Each number is 128 + 24 x the weight over its row's rms, rounded and kept within 0 to 255. Layers, rows and columns count from 0. Numbers have three digits each. The size before them is the row's rms in percent of the matrix's.

# layer 6 attention output (transposed), 96x64, rms 0.0965, rows 65-95, columns 0-63
096:158131130140101108128149095127173088125137118150157146119114108154110118142055107104144135118103128122116097125088131106090127125132107127132115140107094121116088095096139152139074107115078111
096:124114155097110089149132136165091118135146121107097099132109127139117126112168125084121086074141126115131109071173165123104120153090133074120131160112132139150134156133122138127134105103145106
088:120120090165126138097125102162099161114093122128125145108126125133119175096175096149130164187113089120099120148086135125130135128132151120114112099114118110153080138096112114089148112141098133
083:118174117142129171142168181107116098122120159158126146149093161081143103127113139117120114085137154149162134104129118089122091085131112108115125122101140131105107118146102091127093143118146105
089:120129124099117124114158130147116144130200115183149177099107140104125149126128126131113109141164093105111129125135143114173144141165114136129096122111106140100083106141105165129131117166179116
101:148131150122140107144149110152142119123106114097111096155191148183192136150126130123112162145145154174128176128133134125127162124163127093139142144135106148157154145138149102124102112158108124
073:127096155159160154153119095099137140148150104121119079171082126145168112148150146112099125124138138169147118138180086106150111149118113129156146176131130129145146140159144099130139124122092147
086:143133144094131121142145123125096120113141147149129117085150159146128110133107170124106170158120117144136150126129121134126102155181138119173054159088140167140145118170134108126110125172139102
071:138109150149105127161095144129124115097103131096128102120160104154126183116134122117111155175114171156113137136100138124071143150119163124128100094114140138150102156176145099126096167139125146
073:125095062128133137158140081150106098132101139117127134088106112144100119110130135114130126137115137090157077146078114118091101173122173114139132141137103113106152143115123100111152122142085114
097:147135063100145154146122107140147135106145163115110135145098162119093122093135130097133127148119127090109137148166168115139115126098145148121140157090136156100130136141123123059125094148161093
090:175163141133091179134122135116146132133121135116123109123060126149175157152144117147136174149078094149104127123134100160138137119127157116133148123122137165160178116122137155117142127126089133
104:153165167115104083087090126122124112088134102114112102141140107163129110115139118102112113087140137123100116097111165125079118101131123124114153110122083103164149088125153142140120100131084123
076:165091175116115106107139072120123125158151150181135134085136105098155157128135145133133144146102134129125111157097118124110118122086117128182112164136105188143132132139134111133142126130155161
100:129144108143148200135123129110148150096104113140128107121151160094145130162112132116143123123104154114121150094104135133112114095100081176098151157115079133114123119155145138129159169171126149
100:120118139140107138096144108110080097101134094106126127161106145123151101144173156075143097140111092153134130122184125125144115126173104158147128135155085130115101085105139123156106112129142108
096:126084089039133132116158155114145131120149138113173131099113119093130166105108116173105132144111148108113103122131095150117088131121131135125139135172155105124124120113091114153125131122110157
078:130120091142152159179155130098126123085189120124103126151127146139145154073130107095098110094140153124126120107132090097117093133143128128077116097108146103114145114128115121139133177112138113
089:092128132178140112128117128110152138082131170118140105158112155152132144124155111138138106102119134122163116135158116145143066117100102120092096137117116119127115108099147124090148111162091192
075:116129115162122137119129114131085119093108114109096093125125126149114109140114125139094135156088118174131145167087138121102101123122148129082131125136080099170146103159179151173100133109120111
089:141126110123165178172154097085130134127161141142141115091122115103118096135116112170143133131138160153133103101118087133098089152091128116133108152126137146113128109107111096080129102108115181
072:110123076136132150096126150152136097115151164087121132142145146113109059173134124137169092090115130146149112103119134104133091115144140119108108124137087140096158109102121115147169101136121112
079:155135109098105110177173147132163127133110161146133146117095116133132135102097087140113130134111161086156134168116103182109123113109149133109147108172156105099158124114124157092126148119157133
073:142129108125149147091131122111128123118103133094128124148165131203150124126128106104095139152104095135142143160120100137138127110106159123094120094098089131133135101070127119156107085135076143
082:134143126106147125165155116123130129117116156133109122081142146175152096121126150096151158140133119133163094089109139053111152126176122169126121147117115153157117132166127144148131152167122153
090:142114121137133090114093145166116138136155144159154095169161114158156132124159144117058111164122142157119137172146130177126118172147129092157140120108141130133103134149134108164110106129142127
079:120162146161128124151100110117113139102125099126139125123137078137097115147182112125136122145134164119110156102085102124092150124143167139129137107125101067162168131153134120148170160101096130
089:143122112128150122131121151128118155128108130136107147133168139198163117128080122127157158153120123127142132191098141117140156086178117147098126087135133159154117132150138169150160115133099129
083:118160116107136142155145156108091152175100115110147134138085148087097150104120163103131155145128107138132145104123122115093118113138180114103099120141103144080131140134109116077083149111113147
095:181167171113138172131163107143112144133147137131131134130106113127134158146146140132118151136108183120135183133108142131126128085115115116146119137108106143154152131066119122181089105104147140
089:100136144107156100118100145133087124109084092153140136139123089095101159169122106122138140106118069095113095141122100119091174141098157130115122105102103138131086116150097114126142117143107134
# layer 6 attention value, 96x64, rms 0.115, rows 66-95, columns 0-63
116:134135128146139147087132121112148119149123146125155102110103129100121122114120134126134139171118143176139128200082071140130117153148123153150145121135108149097134095127162118178154164167116156
099:116173159071117082158105119105135081121164094149124149162143140151158079140126155139133149135141116130168139126153175113132145146114116155131125116155147148092133171128117123141097118105139126
096:169080106128116090074123138114157140102120144089130117127138137134084160110176135139109115136111144083101137134112151155140126144126121135140149160121108137130130123142165154135160154157091187
087:140140126153141137100114081118138138131101115098128131158135147182157140113108127148112140125117160146118115147121146169121157116109167148107150091139147129157162168174159084142148121083082141
097:113143120143137159127123130109097150147145109128096121124145132082093111124135113148125132099182163179127079139129115145184126174134115113164106150125135105096135094120109169124156124092160123
077:132112141102140157118146139153107142124085159088127122145186141083118143119087121116158135157109155168092147139066134161137169119119110130124163108105105148134102122110132159131144136162144132
094:152144127153061142125104123116131148160117113069135092137130101133129140092140090160161111117180153143146120141105128153127135097146117137159159160115108116150143126131113115141106110064106130
085:144114128105149102144135121134080143158160170115152118086118133094128080152153118138129114116160089134141151113121140105142145158152123154149078151121104159101116115091111164122131084099141095
075:164164131085092118143127152107102143134146114153103120134138129130154109140120120151175119142137138099146178135105113112122145106071082129100148115081163128127108105095094146138107103085118130
101:124129148162114110106139134133140091133138112130119094125151112145133102076128146137137098141166125123135147176101118135126126136184116115120109122163172163109148101140132135160123131087065183
095:117102121132137115162144150139148130129192141105147123093214121090123094167107153122100096115108119113106136121114125079098111123122096148122115138139090095136101139145142117125119117128156133
106:126088123140158178142121117115130146149154112133133103110101124072118130127149143123096094129121126161097122146156052125175125151128118104120128180141121109106136147137159122103146164138163144
082:126100116125140144137116181120089149120106121097163134166171112168133130142091151150130125139129087142133109134096126105142156110122141110145180067141121095176134134148107124101111120123124088
108:127091121089124088117161158128129122146120164154100159160157073152097141163164139135079096125130122118134131124121119122102125119129156073156127144114162098142152113104125169099138106121142119
117:150125108135148127136084111149163108177082149123134102086137139118136179132099112149086158144096150086153129166118141145118154133147144125144189126111150135102138116150143111120138156137103152
100:135141136180122126116144145118117103100082101165095155116135122127160129131127116123130128143119120112106151095119183109117155094092146091082103141087082139138116113151164124122138087125143087
077:140129126126117123081158147137121125105066134129122092122107134150093147129152118108101116119133126117109175121097121154093130133057100142137120146116079185113103145133125162123134094110113151
100:108085174087108091133146152152147143129081110147103117130100114093107113151117173109146142141108091161083127125094159136099129129137132163097155152156119153109154125127135128160115120145147100
089:136114125127123129144097096134131127177151117137143138091151126089102122124134150120144128126136106091137105089149081117134150166163083132167131154084127111084086150112121170090132114131150101
085:124110150155106122102107173133105147114107135153143147157168150155115157096114138127179158161123102125133149116109149133123159068112131114120124148147099116161148155148123166184152131126163117
075:152099179144080117168084136117122139161133110168137099111120134117133129091093114114127128129092130095106109124122104167114109139117119150138120134124160117136123060156157113104140175107152127
092:164111109159134122123148162165143124090138114156112131088124134136120132154153167109142124113137113086116161122155146107133102118122126136059088169107112120151139130114113157169147078151097120
085:083135128151084104135135135157131101141148106147116108118123151039113090125104138158169114134147117099128118104147122109120131140108109131153151155145158144112122106157092132097121127126165084
095:147111141122088146120089173110111119157169128132111095131117075128137097117182122182119105170158164158149147136102112144142127156103129114174121158114122112123124167111121128127128131113117101
092:115160109117137138103144078118120132146108097082118137114129144089118136090096106107185150129142129110134134160143126100157154105152122151160186127151117173115123081152110113131156116140154136
079:124111145107148132149094128110123157165130130137118123141108133117178122146152135126102128082101128134161120115172093126133128124086055113123089146122122124138113161072128163104102132146175132
090:144120137122099112154166135153109105145171151124150112123110106122148100105158150174135118122137125117137125086144154164162111188115134145161112153134113085128120130129068090102104109132157107
091:155153124141130073100091104122158097075120133121102125118157088136162107141150105143112116152107125112118125125112139130132111097103080105099131151127149114100110147132123114113149135061091161
107:056105118162113099079083152108137138101123118123164118143146122112126140141133152161119111117150103110138071141136096090117157159129124089134153141132142114133115123172129129130124125143162084
099:116116100153130095116168095090105116174186143088101135153097147126142080151109141167127110107120156116134131112162151100147126102116113096112128089150136113125132124082145104110102137136131113
# layer 6 MLP up, 256x64, rms 0.143, rows 0-76, columns 0-63
108:120154121136183126149173106143118140109129125209141143129097133127134124137141186144134137123148142125126164131091144122109135106103107128116125085121128160107149090162152114143107174117151159
090:151127188162130102135136122120112108123080155167180129120143122154175133159100128118121135158109131138171165137123122130163169167131176124137120168142154140152100140145137106139135151128119112
083:157075098125108095121064106111123154142100131158147127079123132104098144140120157145120169142125104095095120091094131121157146144138164101161128121128129124100130139122124159130167133118139087
078:134111114089141108127117134113142119157097126127086106161164138121148154108126135089121188089128115083132126136131112121135175112145132155085152136177109137119152124122121143107160195119112119
091:136147125139086121085132136138141154161087121089124176102143115153128089116152146101126133126108194130139138096125144131135168093108144142136141151157165145112093127186120148144118158121138126
102:126129128124127133146137113111114105114092086167085118171136126164149140145118130145119124137140119096134134092123124121141193121151159135069198126103121114122110091140135131114141166143087137
089:111151082139136135101179116114101119134151111097174139185135098156120132152158115119117143126100116127118135131162165154150124117129202152131102108137115116129142110140118122143156130155148180
097:121123111102145173106117136116153155126128120128177132169136142116112127153135119121125112119116077136130135102090093128148121140139153084125083206137141132161119112108122120079132159119104088
112:127122123162174135133098131147141094136119073122109101116139143155132127144148158101115189158124096148107091107154123094135150155157170146149153120173148135121121118178127102123161117145128131
079:103119125124102145091141183084171120095140133092129087135112159126131121117154089101103185124166130095142175130143137095143110125143129132094121146129122098084111132139106114150126129107145146
104:124118117129114155110096158155085100123073137109076142132141102154139106124160104170122157125113144170107109121110138131096137127157172098136146100107134164108135142097136085102132144163111137
081:111156162124167170115115130120145127089112144132128113171122105088115144123132197110138157127110140132140150145108084132100119170147145131131096134121111102117103152093115161082109100120092146
087:095108146136141111136114147139125135150161157112133087145087100084100105167149094137154150124079118116121100101129088130158153121103162145116108170155148112106080115108152124099130147113114137
109:155143117103097135135130148111107156108152093123150129118072156116094110137159158126145087110125158129100177124121138158098090136110149141162089122113100099143158065129143117125123157126135113
100:109139142096140147100103155151150151138137061128110099105170146168160105170127132146122169137104070115110094110130097140114136118156085138112132115086121130137140125145157158129145117140132147
107:082103120135150094143089119131140098143141150112121103107139102146188101108112156137142149120160148179147132125140109090193144113137151105108136126123137129138094112137139086121136160114119087
103:140114125109152143131108109142139161121083147134119123060137134145096145130171168138086138137110142117116146136116126150123174134149127130149087141092129107133179152133128139166145138192156110
109:129141122163120121105149118149105116129099108167125149117126144088098146123154135110155128078167101112130125083136112183081166099103160129125162159150134149130142138136142146151188133112129129
095:152130088164127136164102121145124122133138118123134128139088141077130109157151181166148125157153130125113148120110109140159105123168126135108140183143124118155119105175157128070155127142135098
105:131112110137110137099171168090160156142111122148113112154112184123144087136136135165123140115141168111166088102100134147145094138148104144122128143131182133095135097127131132088119152135102156
098:136092135119177119108147077104107125089169115087129115135139160150120144146151125168115153136104155155121124080163124163140157119144133142147079133106148117105122126087128137138105123153114172
093:096101118110160148100123147092128088110111142151108091156132093129168128161143114119115143105131140158100103091142142161144126155114100161135155110127136127171115122137091132080121148148068132
093:172085162115139107136106143126147137115126120136171128093131144110091154133125102109182135131074091085145132122126112130095161169125163138163101124125138141127164119133141107166102148125099110
115:114142182167127119126122102088103118109157123082166146118111120090142140171138124165157136114130129130079118115155127130119139137168140138085074145124137160141115154110175115090134142120139133
109:126089135114101110153118109161143119161164150173152119113118129161149093173153102109187105108139116099111121106110108113078167139138127149136086123114120124135113082117143096123127138158144125
114:124082088101179131117165109130135140100111098085091120115137161172092142154169147164103182158125155122118131122115134124154130115148115113127125144139129106129161156139138111148147110130168155
108:116151148111119142171097137164137150130111117138102147111126139139142117175145121171115134122112178167118133155129107163131136158154151095119164111079156104113157123094128116125161129077111089
084:151147136144102144148079148145150110157124119146132087147150131113179116114114132080153162106084116155159161104122147121132081121121154165126084153134117112124147135113177129119107119104148098
114:138144137139123123106109118125109097088069108140126114168167108178125148189136111104115163131117115116124159137093155139128173119165131145133138092112092123131121103122166152158108119111153112
079:123156172112149092141107130093143131118122101122134120157175132162138110143098125125148166171112112131124099106129111079137187078166111134087154117115130136080121120130146106133097142128113127
089:130150130166151125119132149103134134092115141115120110087144149136070119151153142116162107149138169144129129142175138127186113139128100186125106142111112136087097106122108103126086100162122131
103:141106112088139154106147120144131129105123143102170158114157147112122168152110155162101131112130159113124183147122168184149125128101129126128100111110157111098137135086092137138137182103137121
105:146092123137149160144088136129116139104173114137125108088117136101108088120161149123137142108119156138131098105163120110189119118122172168114121148140134121120167129152138095102115133124192100
111:134120120161107132149127164142089138127114126147090127097166125180168091148099161142120145131093118113176120141150099130095089105099132126094141120119147166140128111115182144133131172139131118
098:112161130099112113122134128126161122145114107106088136091157129129177101157130153146118146096149178141116116094148129081163153074138107129129130090135139138111149158114093130116130141125084086
116:111122144102134136156123111146126176123130107138112091131084110130113114175121107122099126131116145077145117112087153150104121113159162115123099150092104066179128118146119129152155158097144117
087:112131121134107136104112156075131131112120133137147164111136091096162170147150124112158135124160107140102170148104123138091103126104115101094129038135115113110131110121132128122115163114137160
094:120154145087113136119131098132136161125118098128113158141117182137094099152143125174148119136117085153076126076123116135120098169107105119139140133133136146101142081075119134115138105128153154
134:125117115134164126165133085166134100086144133132107074092186132141180121151116152150141165132135112138132166116164107115097165141152141125143117151155129150141138134155114122159096136126139156
100:116120082137174129097123134094099163154101151124112141158109124101115110132135174146154102154069132124120121073085130135084101121105132141111119108106144154093113118161125125162143133108131132
110:129143124132105098160140125119136179086105131145102161121155095110117144141188098127148114130116136101136095151114121144138133116115170105119098156143067144090141096138161154126155111101140159
109:131111125153080168094123112134140125131104152132135122112120159132121130156138096146114136129161127097089113098124132155111138158141131092118119147107131116086142060125149169096145154181103171
089:108135153108133113100124124143142167174140138142122120130166131093127093139145173106120112103164088139121140104163156119141128128125140125108084158135159142103148140124127131119096140087212113
080:096085120145117101123125098096146133161149164094093125135140137102114111115164108153138133143180133086131136125129129121131173149116127087138142121181126107136094148128115079143132166122116175
110:119117161138128109097102131133162100152081115090132125144079117149078159178150106138096149140106146124128122147132093174108126125158124142111154132130072134130143173123125095149146108140116121
103:120152129149099123126130122106103101160125117153142116164166146141100091156130082086140100125131165112199113132115101158094148111102122134127130152139165131121095152116115122124125115133127193
074:123130116109101128146152143139137127147150069089115114146066110115132093110174119159109143097168127108127168145124118127074123141181123139124114150140133115093159128128121123143146165135092152
070:130103142119139133144125129134142191112107163128145125114142124125139192152131139121106171154061127117128179157126144130125163103136131122122152125076096139115140111109116154151099170148152118
091:136145122134113160139120140141090090141136133101138165102131125129118105130130111127135138095103129141106093068156123121113136126119164130183150121116099116090101097158137128128145121157071196
106:103119119154151121101125139103105143088131110122145134119144094142110073157125107115194119113129093114141125114142092154073151114141082122137159105163123145115107121099145143185117148120138120
114:131128162141148146125103075107106151108146110098150126166110143136157103185113127107119170166123119164161156093171126131126092118139120165142113130094146133114112115133158151146107162119165124
098:101135127137121124109066117153124130148139119130139142125096121113126082126186167132109116139095130151149141141134104163094123146118138110139079165142134153095109114093120118070098104131131081
093:109135111160102139134091124106155153145082108132092121139154148074153143108144111136125122082146135168154131148093132126113124145156140133117156134142174146141139134103099090168127141077091105
081:124122160111148122115116125163120112157059116140134130154154160155159083135106113157095119119153144143159128100155128105145102120148109157152108137173142131138115120111139051131092146134127123
074:142140164081092128124145173122145156136102121093155132066180136110157106117128142152110184173130135101161125112131108120115127125138158121138131145122150099150154168141118124138134162147152137
093:134153074151135120149115112178118099129124122115091122178142128137091114154133123134150137114149126137163147107128118143077129084103121137100200168142141112126125084131149106121108118148152115
101:118161116158144156118118115112122103119112130166160131109128133095154136167095116113139164141091109131153159134137092126077131110125157152093120157121122173141092106120095146118095068104113140
097:107100131131144163161101136120161105117164098142091089115121162139106147157129145107151137129152147109114107129137120101125118111109129169053121125069089132144139104170149126113145143120129155
114:137143108157124165120139077115125094156082137129142136120144080097135146121115139167151134123109092117123120122076109148141112119132126156141114116164110115125134132090129149135156130102081202
108:142105073104132103127110108135143122144101093074107102132104150156153135162118147117123157143125133084142124096156083112128119101109123089129116132142107118169100098185129121122131115128172105
080:154125138139123152132126124111095152080119096152134116135113133107143146094143109169143147153100142106154149144103098156096127131099134134137054128099103106081144145117084121117129169127159163
085:121126129117086126134144094082126147135054138129152162183142120121143129142178159100137134137141132084098152113152160112102154150121141150099145097113158123127182114149118128126118132129124148
100:123126111101127136098134140139141148128112119167130158119162144081191148107134111152171171098129110153125123097130129137144123122075165114093127114105099131160140078110122099137113165103109120
109:128106139099113152162103134153095159102123161132156129081131132088121134142143119121112115106159140085156132117105094145147119155119160118114072143156140133110147146133081130114179141167151094
077:127107115141141127127120113147171107141123095096108143134109133094131120146125137140120101138119214173124173156148124110151143092129114146092118125148129103115141075147114130111066152143118123
111:111145120101111119114129112175098126087140126150142106164104127183122161165176145136133131127091142119109171116080134141089110131080134173106121097117124088115134131141117110112116103117131152
101:108133066081118165137155148117147148112129126113089142123164182147153089152153121140118138085095111118127140109132132115148105136085118138109103138122103102155157102139113143105158113137173142
116:141133146097137177159132125148142143106119101127113104081081178155152139150145152114127134134098100112121114096136100157089134124139140164097077092100126110104160116111128119157142142164141113
103:128102134143102105075151122138164075152110152132179160121133110159142127175132131164128111127116110097134122128118167159167130160118140141128087138130120109065125124118151131111151147098152135
093:092116113106111127100112115105127114128106107123103116140156157133123135154186107099136163166071141142119135144125139100141182138134142140129123140126109137088153170137206151132112152123120135
116:078155093114148136110115072149104153147124130143081125087128101164175117131142154147092139103141149150133159089139118127096114079154115117125147108139139146106129124135138151126128175132122164
079:087073141127119122146112132123143109118146162148120148134125109122135144140138120111144156132100057110134153129154143157153080103091095126103142125114106117190140155109088113118153155126091133
095:125117180162088124119136152122160131126137131155146118063122125116186137138116159127156094114109125107142183115125120134141111114162163144148117151152122136180105091108116120127158100139137106
124:164164158112116089134143141133138080140141120158123101130141140179134090165112130159127121110105121092137124092078103117103141140127092134121089157142117135137141073158177135139102132118123137
097:148151131098166112123084149107119118087072128095098108102134125105130140149112153095134133125152109155102161089111102132116138128138140113096132108147070141149129143171120178140130092107110123
094:090156132145211151141129103120150133107141156138160123075112179151095120154105107127140144127067134085149131135133106103119136140110109124131142102096137123139116131124141096116141144105114153
095:083158142118146096103103121143165132134104109123141148133122135084155138146125146144145172138127115103095161113145154148154137106108089085118175102123111132129117106176145123126161127156184156
# layer 6 MLP down (transposed), 256x64, rms 0.13, rows 0-75, columns 0-63
101:158117160137165148119117098157143141092127183107151139135136115114161117082146081095128141112142095153166119143078132141113144168124127129111140102090111128150165120149130141113114130177156121
082:136114124104142162167144072116149091089145132079158105143104091122181156098122120120162110121116121096146100124142143080124156154151169139125135154128128167104130124136123097107141126147119122
081:138134101141104138162157109148140097169114132091114102165127076111124110109099158120118154118174143117112126168149147161158131123143152130118082157130137117109105092090130112088131149107099158
078:110103152111102107119112150188152129147125126148176157143099156144109110110143144119105142123144177160113147126148144121159148141137182117091131103133090136143134127112112152187129100145135093
082:157130117125133168194133133163108125108133110067128153098108112110142157117143141161123130100131142118142100111102122111085158072143134139108133088160164118128110138131139128157086101116133107
099:129105106122126116087195146126161158139132145138109121166099124113073130103146158151157113130158085127128137149140111105110090141085130105142099159089147101116128155111141089121118125136127161
097:150111154133090119142122151115126112132117195090119173143167149116125084118125098144105149099119162152168165128149125124153112109161152156137099105102119146149165108151104140137104102122105150
125:088157140096117155102116134138128107146136127172125117122102130163140120139142148122149136096159132163105082114174135170131121176152127116132104109088113179096113080108149146132094109111116133
096:102078127118108160151116123144104162137093174103076117156150113178164122150139159109147098147118086153143126151118139094106096128105136110092145147090134120152160130114129129146124116141115152
074:168138137145126155118119167138116139140128154141104097133090104123126112085139160151119122144149142125129071118158146131137151183133150125187184120141152073142115132112120149146103096139133112
116:119082111150137147160099111075116120116117161132106107090092126103127147142135091136127129124104195163110134114113145133130124160116161180112096097147152133118138084143104138161131120099115124
087:082127148095139124070115129139121150096125096134112114127088133126095126120111142079154178121112112151105106148113139134120126154179102130147137141150138140127127170138110199089140115132123112
106:132088120128114082091119107114101110084147095105126099138117120158114130121137094119132123125136083093135132158130118139147156100077101079119129178121188122137114124112136103097103115105130117
117:107101114116130125119150156133151130149123128110119123186118100157151171146124094115180109141118148091112138143172121139114175113119102105115128186147154122120096178110133175108146134125112131
091:133177133154139106122120110120141104107142134116150133091075180102152135089137096137083110086150139141117135103103122098129104090106085157137117154155115152142136146139112135111176122149105108
101:095154107121155120091126110137078131116140121142156090114128109096116133178169139121137123134123144131107113126083137146103165101093122156092122102148120116116099108057160120133145167138140137
101:143139115127108136115166132137166127185166114119135120165165117122162117101121092155125178135139153121121121122118159120183131145154150115164142106177168174146118155146134108124142146121109145
107:102123088143127112121150143128135137093104147112120105143109093118180135127141092196105109099131162153170095142085107122118143102117163150090116133168143104118138137124147106129106125109128087
094:119162155126123148169138128147095135132119120107076101075145103109140131126109130127095097098146120120150131140149094122184151139133100142101139122154099126155127136155115138153054127124094104
106:076124103126132122083096144116112132162145079149128132157146114078122127146105130107116118134099121141113116127154123117136156109090115126131126163163104093091104103183112135096112124100157084
099:159138103133134103127082128134204140128128130103150135142161085114120099182119113111166154097154115108111100122132129158126129099139144149072156116115109142092122144159106115131130162132112127
085:153110132099124158100137085103086162158133126103129133113132093147147161111107118141106117155114124106149088133123091146103166177137155125193105092103128132118121110132134115108101146125122082
096:156125145091130155146133133121147162068104114163123094134096145144156107121118106109174139113171131126145169103124179129139119146117139176159130154150146161116139112113140129171137126107102160
114:120177182158084135125135134095105142130147109102123119152116122139114125113128139138152114138120166108137159156190104155158141163118103137170126155140147138114122144128116123107137191178142120
113:176107104140099168128143136154095094108164132135138122118142146152188139131141121130093116093108103084137137098109143135121122118160134108136105141151119119143149202132124163138145109083125121
118:165109128097106120120107153144117079173147108143142126138110122150147167173111125096140120120141146119060126138173129128100137103141127131095160090127177111128118114130085103144120095110112141
111:127105126185094135123152123082139101103125111172136154119127120108121160158102135155170147118138149113140162129163106180114114148076145120149149119131147099123115144108109129133172160103157147
087:149125099116164124137110090141128098120134105141117144177102154167098131115139107112096140084136126147143117071122141094097107126133146123154071143106113108184108100138143118146103102130112100
118:161136141135148130117133124186160146130142098165139157108118150128136115077135103116162131136089158117132128087089154132125092101140120113099139122100130126151142151150184159170139090140100142
085:108136114115104145108090176170136177102130164159173125098135126103117138113155137165151100134104106096126122099123129152136098135114125098114136167116064123133141141152167146147116098135137113
086:165108129146101145157139116130155113109130134091118125064166133123109125157112106144089090133135140127112088148132150110125167202142128109112120165130123118084145115163119144103103140153144117
083:137092129142113118156069104111129141138079142116088112103091126146121102146161122100115118160142106123105123126136131100097119164165118123123117111119072148115116175127124137092146107171115170
109:148129148102136192093135157096124174140146095138166141147117132123109100133140142116113152124146126115136172130099127157181127124116100160137123125093094124142152150127110127093109134178078138
110:122103157123135169143115163127088154118103121092100112108174084162116145103103101091142147098125126133130132148163101110140146132185108138101129143127136117171128123109116142143090167160130096
101:151108137160157126155138143141131131128146181149163135151126116166098124157157093136120142129124114158187111109087143171125098158122142122111118180107091100161144113123152165152139113122112139
109:131131099142101108125099105144110119093157122131177099055143119154164151132100093123171145130102135135126120143134108109118096157132104146177171114103153158114129131146115153101144148136119101
083:136146102111138192089131157099148126106131113139136107105141137105175108087122061157149132137110135141155106153080137098109143143146133121173142128126138159110114107120113108103103162126100138
097:121119150123134083145156120139134114145105125110159138100151192127143124076086122118128113165143125096145139111144156119156116153178157135139126123144145182163086122135146121119160096156156134
119:118170198134125157163128127074151124152149146127111117097157130132114126135077128125130086130113141159136135145126128143138140162135079113140160108078142161118140088127134118107098130166131140
100:147118101101134094150162141116113111145114121170176126125121133100095104123103128131155127152116152108134144082099139158116107181140131151128180130128092100130154117137137111148160116150161067
129:125098137131102156050082096135114088142153123103126144153122138118169114132125143113129121104104117139117129137133110161124112153104101086143122086103156156131100158100111123178147133107097118
111:138124105123177164098121160109162082121140152133114144109147109144134119154114135118163104146063133175137150173126120143129137160186131105137111149127129134097135150097132151105111090121137105
074:167136116153148160105134153122126097105106159103136085119146137165170127150109120150124153108163147163142107126079116147076118141108138123114127117107169143122144091127164121160132146141128188
081:128138108103107151135166124095113132183139145166092148177077136133125107105112141122116137136168181102120142119121117121145136120111137107109105125184111100154129197126118132132143145124115145
105:080149111126118134130139116074142152067140107126151084125104104080114098113140094146125107118104139093132120094142129120153111114086115175142117138172152110103115141094119118108123165129120135
105:110146130141138131133109152141124129178142061148108100140168135137149104136122161100140146130111132131113154181196097105143174138152149139154138095143159131155125106121099100126149135117135107
071:118129098092139128138174124139131165164121138137173168142119147139157145083132171141130123169137169117155129118109161120126102129135112125144166156114074131161081145127092127125101114155112112
082:126115107168131132139112134161143110134137130124131105153110122096139134124115099127154112149137120162107106093125139080132115122123119140170118152206100152118125154157183159172112104171150109
082:148117111138118166113115140160166105109168112120148116128115172137130110146106137145100143129115163124108161137069154086095135141138153135139152119182166139141115152168123118170123090113110103
115:132109123115134081109132183153151123153125156106117154170142171148133088134133142137131116126112094150141076099145126154145149141113140100062119145157117105135139134148139153091113124155101097
118:190142130123136133116169140102140108144124179142102149185144172135121166156099157120165162127141126169121128106120109143160124132116140104128114136090132111150128084155131122100104108153148146
098:120148119087130109132123091111147107092166139121162113127150154139095095107110153130101085124116138130128145115135132118147067109082086142111113106136118136106176140124157108158122109176102159
085:177147124129084075116119087113146120152129153121126135126126101137166125141116106155067106131100096115112135137131129174089108135111102164122106152120127146162103114130144157169103117095108114
083:139111105140136150149134114156096161114158146126143148152154129086109081093148103111090119142168150128104147126155144093099108108095174114122114114110101158137159139177116140131146074133125131
083:117155103155133161120114107087169111125157147157106089154092091117132145106130118144165119124098120132130130159095170139131113137132099174141127141127068151105097126134176133140152109148095134
096:100107116114137120114084107134132141119093101101087124111125158154155134098144114086139134138154128158099099157158155122156142159075111106117136106149166142113118183133080116142145164137113118
093:151068070121130086102178108141127101120121099134110126111107152139101155142159160128127149111101132095110177071104130116106109123145131126158136147109102113122132129145098112098107107114121140
098:141145172121105114154113132151122139110124056107121137113131117136102148130116154141064129103125127116120103179140143136144151132178163138149121138152127153149107116164176132170145162132150121
110:104107130131117139115127155091107107116171099115147111111093115126132133167132127133141120047119121126144140162134123118094111114152061156148158148127088122132133158136150131159103130118157172
100:139092143121113107100128134127153095119124155138132124108106145100144131101121097135125079131093095073136119142155125103092146113161163096121149120087119155105192165126135150131164120099110136
098:107093134126131127143121139126083100111136076115133171093118150145117104098108095069148141114128156149091109091154126117135112147125120112119114148171098138134075148160112125101153094131155117
098:148119116109170135135120137140112141125118183131111148149161161155068121137097136129078141117111116129192104111102116089130090113176105124145132120112101138115106103105145166111123124157146130
105:108095165119144105129175121129148138150104125152131166156128124130138165124126152095142155148123087121136114109176175148128152105096167102093162119108149149099122137082155120129097114124088139
111:130111146138108083146110144157086136103079139125126147156127152132134122124164173136140126119130142151166103093106117137133102094132161088070147117131116145108152075106128085130101114125097138
076:105104147105141119104129137142121129123125103150146159098138100153166116131141119146181082148107160143163169138095122109106123159093096084132083147124149100174149136152161161143133143128127121
110:140096093134136159084175167137138181093085123098144129164132162079108106095144149139090163136119121135139123129104154128113107132116157162124128160127114147103133160145108133132120159115149122
107:125165133116106116128142127115175109132122119139137102083081134117138144093150087107097098106154174085102124138156151148121175158138132094115130126128152151125144130147171142105113132161156086
113:153114090129137120107129115111112095110155168135115108148167101128138117120151050131129113101126151126131135102153107111147118134145096114169143144155149125158135170082069128107123146125097112
087:135110139150140150136113157117088140140133122103142156142133147158162165156146145127158153077125126158152099065168148101161120138097161102136114151113105097153091121119123110164097131136107144
097:153125160098131121119159098174149126100114110153145164114126142130107130123106079134122130136173148098074136093132156129072123092121128135154099124145096133153116134134169123124180119118096143
114:173140142108123095167145157104119149088126117130128105127126119133106107109129076143114143144164123075139097122092145134158185167133147158113116109134110128130102157119080138127137141126138077
082:133105154110116163132133133121130146142174127118143173096118168131151119120109128114138125120137173145145070114138134132108134146169107150137119119098157127164121147180114198090095148138114114
101:107170103127168146133133108140158131174142158087136107185126119135198119116147121123135164131136141139131142124137143128101125152096142119138085096155102152148095135116086122166138109098116135
115:111137129103108129145114136120121092118113137101174101067140076136138089137104099124107131085138149110132123154122128162100165148165152155105149128106173123134130112119109076151143119149101103
096:116115146098142098143175125127115146146117167138123151178113113201145116131132112126134124114112104160159139155129138169164135141090138108129099093127173168123145129091088130118135112118105149
097:110127113094129122109119123070215094135156104144082089130116116110147136120099126120088135139172153150126116128102136113113083146161110162132124110123130124098107130152116123142141165129125130